Weights of a small transformer language model: 1120M tokens.
Each number is 128 + 24 x the weight over its row's rms, rounded and kept within 0 to 255. Layers, rows and columns count from 0. Numbers have three digits each. The size before them is the row's rms in percent of the matrix's.

# gate: layer 9 MLP gate, 704x256, rms 0.0775, rows 641-703, columns 0-63
# up: layer 9 MLP up, 704x256, rms 0.0773, rows 641-703, columns 0-63
# down: layer 9 MLP down (transposed), 704x256, rms 0.0717, rows 641-703, columns 0-63
gate641 090:163127098154150156138108125141134169151168092139162110113172140143147165123125127121117096134083132106137139128146090091172123155099152171136111131099171084142147171084120136126149136110125109
up641 095:135097141126110151075104142096118125132113126137129103136127147151128129136112167079069101106088124122102145132082124103131136092137167133142132115100114121123075128150191163134136161163129151
down641 097:119111138124155114172144111170119097150140153156128119116103106106149135096141159147106142144188176142154112146163129121110108163132182140121151162132142129123131127097060138155122100139090130
gate642 110:142172148122126116125120127147069124130164119118137135110124128107129116128141162149140126083120110127117148146137114166123130108128136170144175112109123109092128075109145112109126102122127128
up642 106:123138158074144124139144138115167105144070123125130055132095140139138132132083124155124153116145107118104127126154079111094084126167126143135144104090169119099127187116100130120148179086089112
down642 102:140088122155112075151099142138095121125162147098138188168121159073169115115086148122155152165124132118186149136131165128109141145106123156127150107148144160122099129134123129125115139100131164
gate643 076:125090129116101138048109112157126124153150132108097132122125090102145126146120135149164111122103126196116137101131112098121074113103135152136112136125161133128164113103117167097117134108134147
up643 087:165141159122162113099149152171126099138139149137147173127123105148142149143140111129123153124054120127110130152152154121119131146145115127118125124122176091136145097115113134120131105152116098
down643 081:130133133108138131134135165100158142144105106136129113130130164152080157174149131153087117094135103120152164104132096131136164104108118116165125106137117151138124177107146126126141114129125147
gate644 097:139088167101118126121146113134131119134139115153165095126131130133120147169062138136157164104093159132119156112143092139179120133124115161135104097114105143151080111145132134086135161131147155
up644 098:070105122138102124110130127147127129175108118104154161139102135121115135134167118096141121122109136104160113086144119134074105184121139138115091088123139179120114130124127171114115107099124131
down644 098:147115123068157141121134076131105148138149179117130154100169125119182070158137142136109128136148113125133132091134140104137144157170158116122117131148117113113085134104173109117106132122117129
gate645 106:102102114144126063169096102167125129140170120126159121116152119148140129079126096133122118086173136110122069107109133103130132104174130172147163120140107135119118122122176128146118153088131130
up645 104:144136112110105095095124147116120128110111119076095150131138143089159124126130120155139132164100133139126123153092140141138095169163140120085092144115146132097142135127132090112124126123094153
down645 106:124122149146122120127151146139114106152097097067157109118097138093110106130135090105149131127151134110100133115114172140122136133140137173123147124097119148079128145117170156136128125112093107
gate646 094:164151109137160152142109162135140149089114108175097130163127119113083129126125140145100122073121135122116112112119149111155130128123084125112166115114118108135118116105160156120181135152124146
up646 092:131084132128146127131059094132125130092132118104129096107124160144101125103118125105124145173200106134144117134140129124118153160143102146141143103151134113089125145114092161142118134113097121
down646 099:144149120141141093106106144086093158141150085144094164192159130124151135120117153123127102131144075119099124124117137124173113130140115132098125129105142153153140106184130139098148115127112106
gate647 106:125138076181108152168119122140138138147132146134121206107090184106126111137111163141136151161133081117093097128081159133077105164140078156168115137164144089128142105167150139106140133114171146
up647 110:108121107144117140131125161152124125178079152122095139114151125146107145105100147120107127128136117096118091144122137157114161119114161143096136106137124155161114149167179139122105122109140129
down647 108:127121146130129143113125105114174159166100090148158143168137134157109126138148123185163115105121114150162088145139096151156157104114116125102108152094111061110124118148144121164150119132151144
gate648 097:147097140120139141113130062097132141103122146145146115123158136106125163143122136111160093121135156094148105147094130115150121139132113135127147097134134118148147127111130111128078085126118140
up648 097:137138128140164143106109105181119125141087141099151134133134150119102140093087136117093142193139135138146118105089136156129114156089137116128126129153103103140096115129079098158125174141104152
down648 098:138133092130148153147161124127118146109147172149075132133163128136143127147136121142127156121146136066152109112101140160112107150129134117125121117136088144127148081105140087111172122086085125
gate649 085:123154105124181092134110165099133156126156166133140173097129127140111125144135140155166154146095141174106140123115172109118128136104135161116091123134136095142107156116113116142120105148109110
up649 101:142115175184146120107089121100147164085105151126096168130149082138128139138100135105146134128155122147121135137115136139118145121158131126083138132092128149117152152161154142147074110176125089
down649 101:141127139114162147139131084149146092128096112124113117190141115147099107105114130154108146114137104133148125092138108131123139092197103087118172103108133143125131113142161122125100142122135093
gate650 098:151134120090142120092120120126133131139117108151107108146129108188185113142163111128124132084104148124118099142106147131132135119118111116146146134124137124127148140099070160142128104070061149
up650 092:117079106130113190132129122104123131148138108119124150166106153097142153151156138102148130098085138134170117106144124155119086067167113118162122075144135139104101112124148129158139096138115105
down650 094:114151123182075086115117111153117161109132133124118114111114095132123112129112078171126139122160153132091056140140147165126138102176120147161151130109138162127126131160128149111109131145134096
gate651 091:132098124147130114131128125146135150122179166161164104095170149136119150104075137147147169118093126178169140135144122137130128109179116112107091112131132131125141147124133120107109103171132144
up651 114:080150125144161123106112146151122168161089121147123163098112116134117083122153108130088085124199137129088111101135152123107138182109103121152133132131146130112112151149115157116213108111134136
down651 112:104102134138109129120107126148148142091129144120127172000133172106094180113102115152143121133125103116130162155129149108131130111116157115127118136150104137152116159140128144109109134115105123
gate652 114:098133112155120157146144161129132157088137124089111089131139127128118158089138110091116100149111171158150119125131153114130124099172117130101113108105114162119149135129143122097130112138129069
up652 100:111134128111128133125111104162113168111172121148131090142154138144136138131139120133101111103104112163106117111133147104140157091129117154090134115073186168190143097109127155155149118139127112
down652 104:154128124200142160125147134093153109111118129098146178091122127101132109177138156110103162128117157103125140113125143103165114109119123113153130094102149135152138128177131095136110133111121129
gate653 095:138154140135125135113099161157103152112098098116127139126120139090135115128175133119075147107135112141153107150092162163113092149114144128137157088086128115113121146102074121105144125125134144
up653 099:077130161132114145149127140185141165130092103124140156135125171143160119151100134120156139190070163147157172147113134099103126132137103167144096143144152168135090136145142128135125117146133117
down653 102:113127139110084164150148126086123166161152130125103139113079127123119086131148105121147118081144142101166124099147150080134138142190095149134155158135084120094125119092135135103098135150130142
gate654 106:118133152130113118136138103131138097131151136080138098118134176164112109087117103145102138095136122178126108110092167136148121132110115108118118156162146107125189108108107147104108116139144104
up654 109:074159150074125117127159105160085133150089139115087166136132121115090103136105161138189114166157130160140158115139138156112106142114173146091158122135125141113133115118097107162109109130138153
down654 105:114112130128062178142153106087119129096098176115095110104076135127166117147147157201139158155111095124149115128188115132089130180119128141135138130153115105100083110133133123122124146114122103
gate655 103:140131110165156148106167162129138132137092147169129113120088160157115114145148132122100108120129072121129063114132142125127147144098135124126113127137135088143128062132182139148101125119131140
up655 098:094154141099084108116156138092124160129097155145142133138146123136118157142108136141144148149147113129134143135106142150143119072122098104121135100102120114129146143127096118146147136068122115
down655 100:148124124118051110136149119175133120134141105150171127042160083105158090142136111128113122124141166170156154126143069119119141135144155127108113133136125139143096129110105132091159123138113108
gate656 088:150139145088099127165151148144163117138143126119110156163146121132126162124138103113170118144136150135122128136128149170098142160104116123144118136168136144198090149087163144121107115095122115
up656 099:117104166123117126098155117139142141122139127110127168130118104110148113106131132150151139134114143170122132147113092130077132096112115125131153138105144136160132116162160115154124126094125130
down656 104:101126129138150103117129148144144077153144092144116120179135145097138163124132115138156134148129136109133136105096136094091152154101126187117133145144139112127122140133120118171096119109087096
gate657 117:118144116139103125125111102154133183162120118099139111128119159114087143107141157135120118094120086132157115131132141086161106109154111166140094135144099135173149121121122135120122140129112103
up657 107:123104139131125136097112087112171087105162166117093108124109112130129177116119116100124128161058116143124135105111103146133112177141097145092150103092094108148116156103157112094168131105116124
down657 106:144160098167111122101170104115142094136078143110109142150106121116152126091150136109145165128121146121192140155138102129130104117123073127167105105115150124154137160119122076137128111108130118
gate658 097:124106179133133137101085123115085143115104114119109078120108108103116114105138090115125122110149089129072122145086171154096134105141095121085165148140113115118127132166092154174152147140121134
up658 093:080139085153129146149135111165132163154099136084129112134081139123113092125130163109109096148156136122115101170124146103151163107104131134082108106140124133128108101136093093131182184116129130
down658 088:188147166142149142141088102115123100092109128133147151068125124120110090133093102154106136110135143126151139118118121122109098107161141108128172138158150149108164124098132106126117107151148123
gate659 087:129079122155136136119142186129132063162126124138142148107174138124129073124127193119139203118156124136149100143102152087188114107124118096127109154114153121127095141121137119144140104139125111
up659 101:152156130133167153155142098110162103086113102147156176131068072102126146149103075127125188108172104088084146129115130125118133137119127109128154121081141142170139161158134129107120124095136126
down659 100:128120150104072105098117134101116141151150136130108118170097095119089166155130091134118083154084107167149142140162098162089137140107149162121137111177146156151150118121126118120126136137104141
gate660 099:146136138133136128123124141110104123166138159142106146128168159125121144162135123136129131107146146142156153128111113177140114123112120168178162160080164110131111091090125111140145159108133122
up660 101:116103168164097148103136138114151087119161153093093103117167130144130103130113127114126119104153178126119131136189134113133110168099126160137153130117146112066113122108133115148146130127154109
down660 103:141161124133129130103092105121153111139130126135102127140124132147100117105103128115153119148109085122129084141144081125128143148126139141094173166105127117106128113143135113114105099139184141
gate661 097:145098117140109123109157142116126111137071133140086111132111102111078177117135174094120090122167159146138112075141134152119121141131120115132111081148179108101089072103168074095131106164170129
up661 103:171147125152125135110147124115123126114121085134131132114130140115153136136121161117106100133114166090130106159093136118183172120144120127095175057155120142117141112138114132159174118110177118
down661 104:133172115136126153127137112133135134103106140111111114114148132152137104073112106119135126104130135087080160156120110136131110120093124124147124127073104122160126100138110140147154128117140127
gate662 098:144119140154144172123088121093130176117138124105145114122140136110133134152111152135088147082137128138110090110156140127121104146158110144173096109162129143139133115089099170156148176162112157
up662 100:127132172132147143109136149101125113116124183146127175129140125122106153105147087119109107131155135131111112130116155106139068101136132116112088109154148110091099114166102129099157121126125136
down662 105:091135164147112121122138130099150100120128096133123128174131152110176140111147121171109131181132165161164111143136131121182140121098171122165135170167064127120125115084097141114134177155091146
gate663 098:125139106117099135113175085118123163115092161132109086088097141127129112090119179072114137081161103144137113114106119125100127094153116127118127119173099142136132112147101103154115122185099138
up663 089:118105133128146095094096102099078178107113123131124175144129119160104133125100091136108108144150140169120138149110127125139104133128131153135097128130149089138143130135094115133182126141112087
down663 095:136140134136025165158141144165166093138106114142105150065147109123136145179132147107157175140144084123144112159097146100118120112140142097074129149160120122133146167147103118107136131123120155
gate664 096:091182111150147119143124120118101155133160127121128152131125123112109173113123090136125119099106127163080148140157128159131121127119174122147155128127131157154167129112143110125130106147134077
up664 096:104127151118134141119139160134133088108055115090099143125107141151081178147106122133106154201109149105123128147126142153134140091130118127150135096132141070103077143130122103119132125102097099
down664 091:141172151152082100135109118122124119102163160079132166021108109129133122128120115161122103116091093126115125131094146134137145133132138139123129121142139134126165141150111138162126104177137114
gate665 095:095074115120150129112100167142071134114096102111137107108108132105137139153125119146132112178099138155138106101106133135153121100128145107105087140155133131112130112162131124126158118109136179
up665 101:131164139121142118102116154169169098108103172144149166142088106115153108140132103164140125090090159130127088177103120151124149135111138131119120057125107117098134125158153146109145115097134132
down665 096:154148113144138128117132077123111108124084157113145095106129124149129120140106111140102158124149125095076103132179127125111176129147112098140109157108124122118156145125095142146109107135121155
gate666 100:142131164151117124140139133170138132135147116136136188133159143111136138092140139156144078117081128129130131082126167190137124141129134143094140145145118085140146085103118103134113139144123102
up666 098:171156118159120123128152090111158107115154087088103119122114121101126140145121087108177099159093128132174130121110149115134102122146107138135124131130142122110161136148068141133117117144105087
down666 089:150091143077143143109129158131105102135115107134131112158133144121131104131145125115141166110122136103151123149155065096135137131164108109123126102109126126124101123126144168125118099125114155
gate667 085:143174104131129120104190166099140176152122129109138150147152105133119121122135125098164094160161100162108104111157161133102120164144125161163137141125110175128110112109168113113121123117130097
up667 092:168123160124109123094156175085108170179131119135113132158146128097126125133148115146178119100114099171155114111102117138141113119157170147110136102184109146144137130135134106172100118111107128
down667 095:117146109132103154139115153166134070107118107120071100105140136135155122149105143116110101139174105136165100152147153131117153109162118119111074141122126138106136138117126130146124144113132136
gate668 099:163127137127145112130182143165071140141149154130113127123119102129134085108120111119099147123121132141105147106137138130158118159107091098154115128140114129183141094103136117075138116137120113
up668 104:140117154115136065103141112111137177131124131131105057133094134122107139121117124127078133124134108113150147109083141155114116151127111119163116141114129130088103115137071122160106132100108159
down668 099:141116156150223127162155140129095147140136109097095147206122113118133111125149116137118133104123119123112119119119148091139076161141144111105161131150143117150136085153174134112155150139127116
gate669 109:129117142148151129156136161148082134139160139103152131127124155140130170119062167079141129058129146086127122115086108175170131155114098082096162139160144171117131112109156123156115095164143152
up669 103:177114156126139084142148076142134125116100146164119131113134157169101078097123096101160125154188143162155157143123126157124121153134125117127121119141111098125140134131162136094159133086095111
down669 104:106125105171116148108093159122107097184111135101111146141140156089110108170114088147130149141120122127123151147131141129116152140186136132182139112110135110127121141164117149158106124185113127
gate670 096:119116084152139130134154113158128138146111085110121165128111138168109120150108157081142098122147156097154114149140146123114119115122087128120093098132153117159121126088148119123151144171094095
up670 097:144117161152111170093073146126135096120133089156133148095075119127134132144103135136134115083161127135124090130098141094063140111156109087078112102112103140166132115176143145172165160147156137
down670 098:135138117129129105157145074139139083097106111102119147118119145158122091133110117170173095167112116142134162152141108150168136152119154141128093101147127166084141099139115102149127128115101126
gate671 106:137119112128130164139144115104123136129164124124110153115158138170159144124151131128138156109139103135135085135097111101136131158097121133102089128170148138107150142128132111118090137165107125
up671 102:117150112149114198170120162150078125126164123094118144141126128103105142144150113158137125156086133110133162142096161158123149172126122094096120123113152128151154101130113122131109121162137173
down671 100:158103125117180124136091115109148126110096171114108156103113162152097140113111166144120124137119095152145105153169134162125152151112194125098102123130104124089136070137091128132098103143093163
gate672 104:104138142164136115156142135094075135129102126112149160118134162165130123117117152074130082118103117094157128143120126190131158129090115104133143119124119115120132136117117092121117139120106131
up672 096:152175098135096141082149150095124120120112153117126098098132110162166078116144164114084166108113122163108109097165145130133111130117150154094128106175103150128112093109161153101161174119114146
down672 096:114124102077168093155070119131111125139164133101139124109146140077110137118126120135123080145137123090124114124145102141145122145139148153181111138144119143131134117130112109126132122156142139
gate673 099:149126128128086169099165144119128118106135185128093137116139129140162144130182146126140159107123170139141106119138085105119114114131146127084127102159139121146128135150149159087155119107141123
up673 100:150141129138130145096150158123115114116085130147115119115132106156145090112141170149130106182148111123137169157107063145121139134122157072089079146123136134104123194114113123142129139135170145
down673 102:165114141138180152131117143139164130144147091154144105043170140099111125115147095100123128087109143148134142104145167129167115161078152097113130105114148131165084169142142100155125141121154127
gate674 093:148130154127157106134121090101107114140170163100156130136124154142089093119125153133121132116124149113149125156159172125151152164118078092161117115106161074179145119105152149136149125149133147
up674 090:135123092115137106144168135115133134096092113104131126145143115125126160134134171100094154070089097131137088136105162084128111136107135115099104128129110139160152156137090159095085130145151088
down674 098:132169155150151102119137117132140112118146116101124133137121176101116127158099103182151157145136122131174158083123116150151141133158115130125122104106195117121157128093155124099143103129101133
gate675 106:145151090142123059110185138174153118158170132157160120120131119155123121151124144100111131127108104134144148090153120121142135159098093128166078125133136151164091084126158116094144100139105125
up675 110:092160121169147122125152118155140156066154109108114127141063127167118107118121153101125115135076089134116122135104116139150114125104147122171133145154108129134122109141177108142184086150143119
down675 104:121130166161140127166173109126149083100112153122111123173108135105127121136139131114144126115111121100144138125017113147145142113169119159128163138136136131118140090131158128138154074092118116
gate676 111:129131135131106154124102142121124135189133139170135121127158096118153143103125155109060093111135120106106128126127167174134103144093153131101099160099133131148054117131128140107112143122092112
up676 096:120141135136167117158128123115136134131116127159157117136139119161144115176116112100106116099121123157149132080141143150129117157133092104095144142106133136082159136133124135148079109095131098
down676 090:115131156104036150131097121093138120146118141169118110055167119112133139150119133115140114129128111102160108114167159099122130127072120135150131159138151128072110147116126099135124150106146108
gate677 083:143101092114143156117149155132097109146120122171135143114164107152149137145155164146110134130123101140130132130104125110125126093103121137149098101098127111098125111142158118154097109107114145
up677 087:137129096147131146128142144156077114103122154125135117101146160144089121119090113095143155123140149120120087113149109127169089125119127195128139123125157099123126109125125137123116103158117110
down677 091:149166124108094107101111129112153127127116134156099100083128134167163128130135154056119107117131132136141151119097102150167130143158149127190119132121126104100123110110102111095111148101095128
gate678 105:112161133102126149109156150113112106164134102142107124130158134142087150130151122120109179125118156151113097168159156150128133113104100110164095121118140105134110156150124092143152156120181111
up678 103:122157185082133146108075186137130092142131148096170172129184129081136141149102157073101134125142183135119102164136112123120125092119131168065129104129096093130125133131146125128130121123148113
down678 101:059115182069128149134140123166120094167144151093140129146119129132162140100123094101111138117171165097156120123128142135160144140101143112144177119116101113150057118148113142124145112170142100
gate679 092:125108124135149135117112117140142146135119089122156186142141112146087155130146150117144116123123163089129114123175128132131181125108110151141164147130157128131140129092089128165094101135140069
up679 091:082115094107091131108165127143126097143111156146137133163069134113159143134125123101157158126149113107090090125107091125144087135157131120149161144126097103148099116132082097145117107157134144
down679 098:136091143069122130110102094112120128105129152131108106132166099118092124140116123158100103095128115162107167105135122187093165112114135118109133125111117109115107113156126157113154132126155122
gate680 096:144147124110163102085146112147131136116102128121152105138108143140110108135170104168137156117110077128097163105115168150174107150126128061126133130138128116123103121125076133142120111113162141
up680 091:140084132153129150124149110139125160142144128160111105127132124143142184138176144082128150123121113100114137137124078100128148094130152148114146113113126128163158112117093135113133186118127100
down680 096:114158120105145125081090116108114135136152157153126153137155154125146144112147157118118115148105133129149123163144113120128105181126153148161112117085082127131132112158131140134133098116140185
gate681 092:126115151121173141101187111112072145151158163090166122119144166130130139161135118130167093137120122133142119130147090195147112162128125143132130157153111091183129117096128115139105118106135130
up681 095:080129126082138085088118131119148127115126113140110108163116111136148146152168144121094153138121103161125203121119145156127133109141157094128143120097166151128125148132088145163159093144160110
down681 096:111135121149138122144116150115122144167159192122087149189148120068122181141085116130125139105124079131118141136110166104124128119101144135137158128130138190144148123122129166131115132140147143
gate682 113:150084137090124110126115059102120132125158123123136138116116135128137088114133167142106136120111092148135106132110102137082060147131092139118114067191121132161111136132170157149110099127130128
up682 109:130127084099113156129128139107160128152149159124130130150168138136127104124151110142143169156108108147124146106089145141145171139147119119123132124125139168139129152156103167112156143165085114
down682 103:107150100121113128158132147114114128113138163112130170102160165103117163134115120149145144119125056120123145104111147117133107108173109145168137130150157131104161185152127136132105117106126137
gate683 096:110104141117099102119104159122188122145111180109117152170126107107086179114140146142097129144105170114116115125115087120146113113102151141110111143106190084120107110127175157200141182155130108
up683 093:148132131116128091098115120125130101133187114108125127117128105114157103147121113148151147142129074196127151095144138127137119132115158150154149120126110166163106171120137166149133139172125175
down683 097:088148112128131128116127128154127115135116189127132112067119151152114117117122164099085111152133115122135120145092072141128164108151137125071125133094094131117141127155136155144126148113156121
gate684 103:110119088114103118083154143109139125136170112177127126108123114116152112129091114169113110165119114067126102137132131145116101160144127126128130117200149169121070122121145127111114118117126119
up684 105:152225109154143073136166129135167174132130110138126141159116093116101125142172115142130149098107143157094129155109110171128150148123161138108101163124126108129140141084096120122164125077146146
down684 106:118165105108138128143145170134121075123110150155061128219146130126142148145080140109098120132119110155139118121076117165117119132095149160165092127170164140124164113108131107126154128129145101
gate685 103:119119156141107117146123123171183092110095158102190124113076130154148117130121130161136176131115110110123130149096144147130139144123149150131110113125141066138131103110121121115104107144123126
up685 107:109127092107152118097124115151140097092108132113107100130111151096156152151095164112155120095101131129136133114102133130132122138104122126166177141178146126159159166153173122124100138095128111
down685 107:100146146161181050113124099118157162124141096120138146200131160131182125146094116174109094112129151129157149123114102125135153139169096144133140146127171121126116168107156127113107145157130169
gate686 102:149110144121136110105137103123159148154099122158191094117101122160120123101141146169110140120153114083128114143148104164131117143084083152119138118127178140104134137141110146132137174074123143
up686 108:123219146114123119127105138119157107091136125145130147115113141114158143125135127140134156136127159160131097134088102089112082143177144132126118091101120150120105138121163106123088160162108113
down686 105:146191106135154109113143161152138154130095139121135145088140151122151117129114121171142141101121156163092118096103135139119173137155139160128136132160117148128100154132164156111183128151111132
gate687 090:149105100136127131138109154133122133095114131126161127115151131075072166056114175151101095131130151101134119155134108171108128139139130122159054121149155124135112145109155112117146094133142136
up687 111:130130122145097148121145139158123113126118138123135117102125143153157092163124124115171147150140113167133122085156164124118176107093087139097147115145083105114137068141129149155135130150098146
down687 110:112147099111121139116158117151112143128092139161161160000160103124122121136122137136121129085132143168111130117133134141131131175109112110073122106136141146125156120138125097125154117142130137
gate688 102:118101136189132158102111131081120143145143159139136108120140139206125173112160128154099163102142114191154142153117121169098124058152116125137143119106134121121111080132151112119087114145124115
up688 101:146136129149110118162085154114160137110146140077151099119124132086128112153178095154131146134125099135139091070135127182160102136109158147113178131132136103130129145128145136138114115076109141
down688 100:146124153103104212131109090169141153128124112101159147077160100138128139101129128177097134113155145092120082133113107134097138171123174143113096159144158134128119141085132157128128109109091140
gate689 098:117132167149128116126107145159118109111185118133149091155113073085126111104137091151140135131108109111108146122168164153153118117097096081145134116176158135174107135100157137120144115162131148
up689 092:100092119162118093118078125123094157180107108169120101136113135117168169108120121139156098198138109155087143100151113125125114169093146133134113147138162131141094090119079128134103149101089169
down689 098:129130173110134112120135126134142104115147115093105095203116102137132090108143079117135136104117069120129108140143132132131154141120124120118125121177110153136143143093162125089125130145144099
gate690 099:113095116131135084153158142166124145142112121138168160120105136131121097105134144156132102159141117126112153073160096114119099124103143145118135153114163151127130155092135195108093134167116131
up690 099:127126166113144093139141155177125127134092078116135139133153097133137155121093181136147134176108175144125137116103164123128165121155138116092115100158126157146138120153139139122160141172150135
down690 098:128150101113161153137133155135108139158121146101095124093137135130117128179136116170109139132104145120082116111119130139101168159099103127152105151095127103152116099089130177123111133133171111
gate691 097:118113128157131092103106132159152129185125128127124168136173111161155105068113146158111157126150150160117109158155098140116144093127139133176103130111171110080073147112125132086161153159146114
up691 104:124109138078156124098119134096132127091158182121179104133090129135121105136121159138069141152112157135149111097170147112079104115108137105119112140171095138119118065083124095109093138131133160
down691 098:137121107189075140076090140161139162199155143154146141110137195116121105141127115120083096152119134172131129130123126121135113091109123097118131107090127122083099134155185120128123158096167155
gate692 107:136093122106114137186149137137109138175166127126135138089144147115145140185126140149129155133111109162144140080107107114115128118105176175139126136100138102105130115137131144128106107137076167
up692 103:120112143111111144082145149140111125163136088129150117141151142105126163116077152109148158109115111104126117127143157142131162105113120152174133080137170142151124120121106104118104109140139141
down692 109:120130132154122166149115107135113135161143121092167159028142134136124103176129116104127138102132147124131161110125124122086126119135143144130123137111103143133115155134131089119129137094145115
gate693 096:132142103156170093134130111100131126121162145144133139143141131124158126104095148114091167106151104091129150122100122121157138153100121131114106147168143171129140091143187178112176113149129135
up693 090:113051106151124141139093157143110115161154114120134137106154149124090087145133116122108131136149092153138142151128134070118150109123158126154135123122086125069126159089220130106124085131124133
down693 097:126179139148135161148158112115170120087082118173115097212085081082142127121121142106149133145147138116136155103123153128133098118141108137135146129149145118144158098142098125120169161100118137
gate694 098:103073076087137164139093117100125114126131103104143115124162145163137120177135120094109116125093100142097151143109128139117105165139088121148136140138147164106138127138132115099143137094107107
up694 100:114144161175133115117108128131123145114131149109091150117109128142138107115170144161119087109162112099109132095133122109146147159131093144179093156157100129125106108127148155084135155164181165
down694 100:164116110130131142129104142120105127156124157093087133099152112141132188131125163160152145127144144115102146094100123110131128131094140164104104105126108163148155149151086118120164142179130116
gate695 097:152140095104157159144087136090139131124108089122093155136147137108090130137112120107104099123106151145139102164200159116102088141110110105153081185115171152133115153155166139128135103102151147
up695 100:161154119143120134137147114125090121129149154103148085132172131187125127088118110139162124120152131114115130140155119153126141109131102130079152120125157141138135172104098156176120122177131106
down695 100:135159169143098114103112149078128153099117165129155191146131150145125154110117189129099152091134159146117078171129119096136122151125128091127118132107134097154112128166182128128117085098112174
gate696 103:104108121112108122151125147111132157162129137125129132138111115134114165131137105136128099125167143140124121126122159113130124155142162174182144140120108146132147120103164146129120100161132141
up696 097:151154121118153105127138119132137135091113159113170115146113144153106130099104093112144187086154105113121169124132172137111146159176104143155131154122136146142150078136164125129087137149118088
down696 102:114139115130110139092122126104100154164107106121079124132109116093121140118123137126136109145095148137109132108124107153158170117146122125134125147156120122142117121103138152123147119136123107
gate697 099:112099126142118149171172126135143138172140134124121134125142116144098152104114107165100145112121146146138111130194114125119135175144144128158125149138144108160106119110139120123116113113143126
up697 103:135126151068136111079122150137133095137106114133124059102144105112088147105095145110090140164145127166112117116124139125122131139157124144145153129133092172148127151130145153131164115150141154
down697 102:126122133079168134111138074128137144160112098108107106011147106175115098147131090130075135146105146101130111139117128125096124137123132131117117135103127101140105150095137145126144125132124113
gate698 088:099126110113145154121100095104115143130103153131106085148117125143112125152126165125158137098113103132132130118115130174099105156118122127118144143197088144116115176138116137125133149111124144
up698 090:067130132126110081134118114126142100150156137126107103122108125158123114115111158124107149103153148097127141114131177144162199193172147137125134147140153151138130161141098138145145172153147175
down698 094:136110095153138151145101109109100130153110111151171127122111139131093110141121088126183158167122117136109111106096111130097120111093113119113098133109118097089136133135125096131121098107103132
gate699 112:108150127099118097124100125125146141166127143105080143109138166100106121157126131155132131138132119142133150115147170162185091117106145102096156079099155116144131106163120101145154165161118147
up699 108:126113126121164083104119137131111152139116128163149129126106139129116112158090095128133121109116129142112153101163143160149128130105168116119137133133149087169117124074145133188158202158122129
down699 106:162117094146062146114112140124122113120108151069137118110147140098120129116133125122136120098111115137132149147193146160145092144068159157105166116091150096107153117117112123137180116171099107
gate700 082:173130157122147135134109111127145118121131144152097144118137105147132140128142103150112141124125143163123126128172135094103125127155129144124125104128091153099135153108162140098163110155121174
up700 098:127093086110095107122127140149095126140177077138108128134146130150133140119122118129120139105114114117142141092120154133125116127118131119141137156109174159165149121135141088114151128159139127
down700 098:131149145121111099143161103083136155129107110108087162100131115159149116150123124142137164147123118150117138103154089140123081106126160154128118099149110138127124127125152084109123153152132125
gate701 097:103133080143157137173152119113097134162124127123111130095102110135117138115121144113121136115158134118146133087070145120155153116124126161110148113138109182153115075085081141093114107166148118
up701 103:145173113091143100132143124124108139131134122143136103127126120151095160179105115076137172110156097165120127092120119123183126096099072107114127113151110106135124170084175151135111148121155154
down701 100:143148160112172128152119120136126102111167103145111094202131169132134110117115105116115115137116182124099165130097111151102104139147145120092149127132161093135152124184064110143141102143089082
gate702 106:162134129113127108135138125129122129134122142143122170122149179127071095115113146158146109112123142140155070172137161103150157124208112106165127142133090096145179131073182142132096151146132143
up702 104:142086133133116117127126139120147113109120137129121133124138094133155153134180103135075110149126117141106106120097087106137159143124144140127102108119216119127137152166104162121161149123113104
down702 103:105162137152144121126147162148099118103124129146125126120097122138119117125098119152137150127152165153118132124111119087155101140162095130095176134139089118154142121144137128115113132143109186
gate703 101:129128152174136167103095113125094163105133094158136129124145132155131138101116105171113109131148118116126081130100120136157132157124112141081079102123178100122122084094146138125104109122109116
up703 103:133125093141116126132101128109103135171128133173116145148128170145177182122133134134126138106108133147132157170157158114121101118118130175164127189114145154167103167127084152122117150117106098
down703 101:117116155147134122141135148151120148127123133083162145190140137138126073096141172120145097152154150161107118154115106110148162101091112103107153104121175139096192111109162086136157105157100119